Weights of a small GPT-style language model, trained from scratch on English Wikipedia.
Training: a variant of Adam for these matrices, 132M tokens, 4032 steps.
Each number is 500 + 50 x the weight over the matrix's rms, rounded and kept within 0 to 999. Layers, rows and columns count from 0. Numbers have three digits each.

# layer 3 MLP up, 1152x192, rms 0.0649, rows 1142-1151, columns 128-191
504510514497539433541521499465513518504478586557489481509476439529483472440428436453515467503575459448448508530471489497491564442478501438533641494586561341534528494465600413452443488516468463
476517488481490430521575488470631437587605552547532570410515551509489484453531508475465573559506465502613524476456570505478498476451413496500587471414533481508466507449407482316507461482517533
451567571535544510503500516486450593530433442552540428552545447540452498556544460494489429568451408518481482530448466543496552517488529503438499481455457499502516390463529487429506597474504486
454504501514448470540486503569516495598637513487533532535538502514522495459478612594487530621481475549544458435538551467463493519483527518467460520433565491528617471487365459439459537484509343
525537531442529503532523450393506558421434511450507458581528554456423387563542515530434380579532475523390402506458600517428496480454493608494513447542520507517467585557542442502429540508493480
505504492504500558515553351522533487493575440514566512519570507448523583550526559514497453445526483529527454560559520443519565483382462433499414413430481525579441507505455524471417519482489637
558552418596432525513457442523544495515500457555503425487565557491526437456404502504522508578468527503514375526632529502468469498456495501470512538495460634497521542442505497595429486516440555
472474567456448549503545485465544540556488513570460487494484516549590522506556578479555522386539578424520445452511574517505411549505518476555543514528567532520457454484506530516453501499482527
481508424463570570465426510562553528596559471445494587490422522484516558481510530444563439413526501408484510482516491492549460505501529495481534514445586466510430474392435561485540515513418393
491511529483443532451555504580477491565513524476423497417469536565537523469439481468586505473546488445459513484545573477477426449590471486503457610441546470525683495534435470527561490478459523
# layer 3 MLP down (transposed), 1152x192, rms 0.0625, rows 1142-1151, columns 128-191
486474430536512439521489486596424507524457538494486573505499417454523448399522550476464459532526535483593467467505498500473488573519489576429496493539562308444448507597491482533503453462518512
470579582490464536519496497463457455479500554549526479541561520468479519498527568547534504531510453492550551558619477504476455491462492433544502487544473356513414512443481580523509523470508518
476487424532424504471424512492532490494387535512504558434505532451535473491444476506511536586468484442526523538542479518457465479533503489482501512457472837544492536454466465514493468533482519
449517536598436570518537495552467439535561482499517475460415310527514467476561516529486487532501494536475556605565537504454518440464502563516469493556545503522468438517442429490513493531491526
422516415469592566566394392560460478510510555484538507469466544464547529526533442510386487637481495470402482504592435552378524450561457506475470539466445598525597399512476560539596481505528521
398448542522449507538568546500519499586406500549379493556562426417436456521489537465463480526563376460426492450447466602499390423585588480464508587515534498499478494486524465474519416526465474
477522319488507591512425424538514535469432493500481455430556528485440475539475494536448547506541467567469451531538573435493465540513527481477448519484456697437477472472602486553463498579449453
452556565504492558483571525411455477471478511488519353490515486565485505536531484443582525478431390546495467449557493506466528460486442526477524571437477634577531505519507558473481509476563449
551464489465511516540508530503479554520579486528555455567493550427519468454515522502337517525504442458460436477433534505474485507536520483563498499492475616407498539428505557510500490514556483
617447465398547483500539528389559454395454488624604520562536513451547486461474500497413504505506495458467562479495547531483427509507528507458555505527489575374442489438559611522470505507488496
# layer 3 MLP gate, 1152x192, rms 0.0655, rows 1143-1151, columns 128-191
501457631481512518576497557476437471498543528433451502433494493589445497459492575479519506448489578558533562558508474430476603488514509503584417548507509500527537519479480465553547507432452443
472504553579505484509481531460495538549472442535585478554523475454488520602526389477514472511484492442514470461461465521497549497515499504493548516498495405537529411435488521447426609506489462
551531575474485463494613427513519475438429480474545451510525550494525560550516453498579498481605470374451506585577498482476369437486467503577442468601480478356429475439487465465540468606470466
382570503464476478484524558426469524533509639505504582547519511559524427415485533462405405416476500478485432455468457380474536573452511552568559539409579478550478520423493530551476548529404470
523466563556513585492522472480501465475618501545548527462420519454479526548538498574500518567572595433422481532593435595544475488514532614542492496476644540454457489434518510579345591480527420
578525495559431473486418448541504497531521446490510446539551554477551457493434538505539528582469492511554437452717623524472552483423491462438583510502428502486502583441459462512529484453413557
453446502535468480515467502500512519616490430529510472500495535428420601410485530485525508503457541445493466461484457491585452505483486610518587514509576470441461396462526496593432471629514439
529515589448540524517492416502452541545485485445501485528418562482558496440544463550538419497451456433478486577519531449462478425408473570455552429560451500382543527481479554453506475486433470
532455524526501553497588507460466414535462578487464578514582446471402437536521522465512487517548431570510435513430510542516472497436543571472438497491474504466635540507441462560503497506509666